Each number is 500 + 50 x the weight over its row's rms, rounded and kept within 0 to 999. Layers, rows and columns count from 0. Numbers have three digits each. The size before them is the row's rms in percent of the matrix's.

# layer 8 MLP down (transposed), 896x256, rms 0.0245, rows 890-895, columns 0-255
091:489501525519537459406417526508500486532521452475486518471391412531498532448518492444427482503487436485483540565443522593437461524483536553432421456438471465466423511545501493338470484481500489447471577410401452449544475451525475555442607470475599485475464589543494545506497516468524475555497536488474575567512468538509468432576487500503507525492487416533540526559439465411496424432462505546521478557553549441467520501502436463453550470482495468469499585424457546517516525464479443489608540619511479530520549581439552504600540544456455564524566459478524463509499488450444487532473552584438503554503626403498371425488530505412453491599468488450461378483492432585578551524646476541480443500581511523520543491495409508470468516439509536489459490477459589475419489499501450
100:591419532505566549431548513561519438490521476515565572451558607498505496546504545439498553504528565413462550466477592511557518523456469472492558488487565456516469513469610420410527536548461477437475493522465469518511530543535449431465519516530578528504516470450503520531427371522538435511533556542468508562398515553490498429390444486523537438488546451450511466547444564469547532496541549526455447455508592460569405553566514520576414377566441439542495440537484518355409423492502496512498484390537497434595481550497511432501520551491473465524434463451524493555571564432438513507511508438439382546412507469472503592529558559575562506479567518519491538523530468577454516495449463500430365489534503499488521611490485505529484542410531495499503495425538593541485527498443526
097:452555517532499500552449474414470545539461495497582550449506463466588500635501565483518513417413550409438604471496560507526549461551471467422486542572462506490521525532512452492477493510513574480501458553513492424556477517395475490500539487445559548444437523563441552396420479443527425418567507495547559458544581418470576444484520507476498506576548537474573525405516503546476535429565438468569542574507477592478521519522451536508543474445433475579538514490523521530526512442394546529488549488537475518521413520428552546482532575414474464514557537484571462494367471476454472604551576581476551517459466554465517481580523543525472474565510561458428488453558440511472517516486576491509361423368523523432467548476474553402485431538604556515455529484490510587498495477457524
122:438466434543496511408431440509478454597514553514480504541393524465400592519526490533443465467506464541565417494452530500497442482580498500520490497530478571559618509445457596543498459485510499395458577544559436493522463510588583425524529575521435566515552492466510494519492553518457528511593540594507514484462496604352496516507475456515501447509475467463472431493515464462504465478522486562522492522434482351517542535525554532572539554556495574564558559500563483457526439449522514541491364543420519461406556507574559504504528531452518496475455502506630596419491528543538483508443525500495489477563508468544444554435460421488502487533521483543549436500456517531588419483586551576615477548417472448573485445436462511452453551439475482458472471403421547486482454448532448
103:541563472456423505547490507460520440528442548504423488498521503550451500508475497528500473493562482487441480535538494465552482512450448534426476424472540539506514453537496558536442508494616520584494560483506472449502439452520454570486412539581504559546575512440559525539466467454489459550547548576513457466495499498504540470472434576514354543521445428541507478449524471483496432439479516525447513554523534450512468482519444414580519430438519489518473440508420487401465517438491545572415485566431551521470464492439552480480500567520512562431421490432519606530494395518550612530464447556492481509485490478390536463441549418496408546512465492534580514518507493381529545466440506443394487392360504542435477458459435434502596554418585563471488566470537532677559544542530493
094:556520489377518527435450486573436427477536519461589453509455552510557563502522546487484554483447585586486473548471614346465508453544493478449484402500473489473496550515459507544548479490477575488391609480528586461508518487481544602487466508512551552523529514575499506542507420455452472459583534443520539449550576431593507483605563540377486563468575539577482537506486478562512429536556592433446451467519459463553442471516403537559435567458616477489539529588495520577507563474574438540493493440532448500494491558538532539549460479515444494435496456592487561444497528480545490534571481485473463530482499506550489510475465464487500468462496479489438538597405522446483437441478499506522480514449438554470537531602525593535507462416516390465511581587401506523462545489505433
# layer 8 MLP up, 896x256, rms 0.126, rows 891-895, columns 0-255
102:538521487474538549465553463433556423502456459588588569506446547500461458519491526436528503502573488480481511466484517463492527543448518464523501585453572439530552461481548465548417516430558424441431487575470473508490522536587400484511570397507494597464457521519533564491364445563542446431423488485456463612469578460384411475434537568468459559471525429435482461504465610508613420508528484496477505502544507485598438474521482499569476447558503529440485529514444554432403518516449464421539439525497590580552543578489528520567563518512462470488443475461458484549615566469485588512519549494535419549465533488420450552525617464534511583474542514444522500512560439469576476514511589437531563491557548575468557547528470516508465468470493490485551454456563552501519611505452535
094:452430507477548423371540427543566512494502479494487423487525433520599483482543459474536536477430459538503542638533453503415448540494500551485528515552590516598461384518475477474521585520490496529480463519467568444528477538568546394514465478532499360432534442486471472572586499467628502469499472558563459467439548540527472572492543478514544510480526516553430511592573421425577483493488569480397546492528447473455446546488549460548588583530487483446469483505536503538576524488480497475456539515543472480465418364527430514448448457463468516526520563522482459479509516528609499425471501498469523437401472538500554537491508469367445453415526398517539369411481462527433466495525527560480487530476571503574486456460426481465541492517539429528545539427557567508463508565501484
118:463444457521485490482494489541497604536508544474502492533417511438531532533480479526470511443530489600584410511493465539502450452510532487531549475518477476538497569424506588542533517409508443461486568536511476509404565487521536471480539549532451542538483438473572572511480564587400482492583486508518491470495455633425519500493507509495467554561541509519388461480525472525532492448592503461513498521483513368511514508427622531461461498525508544432605522476500514443491487419533517577470459468418508450424482494660546550528515522469563446447545611487572437505498516465473523543477556489449548623556507467546503427465568447479496440617525463504527439447447454527556450506596544478589511565500525475602565435444505533438453498458433493424441570456427555442438460388582418
101:448512446526458542453457512549483517485573566543479526465539532572518613504554448473534542391585465501405551563518436510566497536415423578514504499481538551463448455402438533506431534594540552557575503436509426468498365550427477580461503524548555468455566447565407529481499480488517435555512463550484402481539532542531617423482579598445505506446464454501483556501516505449405421450537435519520545543482512569496538498525496466574474505536580497444492570514400529397516534417489446500480439514508485509529520554538486572508546519557510598393497578430428437502453504508494539516537447526467496546474400592486571511544554430552485480464426391552558506460529546520549506435412523543451456481485531437467461592468479501533539520507524501483575465477589478514409517525528558
099:504523486531492467474436436443442463402584567473586452487436460477505583514519513474406422423556514461473461510507553480424516459499505506497523471549442486526458502479506517548484521453490454529405539547535449532503495475422507498434461476414497519493516537458571544527561531389486460456471603541531563540490439514525573438466549482547462647534550452543542428528545443500425389492445481439529478435415418428516490505599404608592470562445500518422506642426537499538427527474514523521441440503535491413540436546495557508665460454519409454450492547574543524474472488452528491589562519572442477508544517539515501410459461494408554558522422533518424515459449438533489519451513518505474533534487502531531545565489560484508518448412539465499608550454438484482549498537442476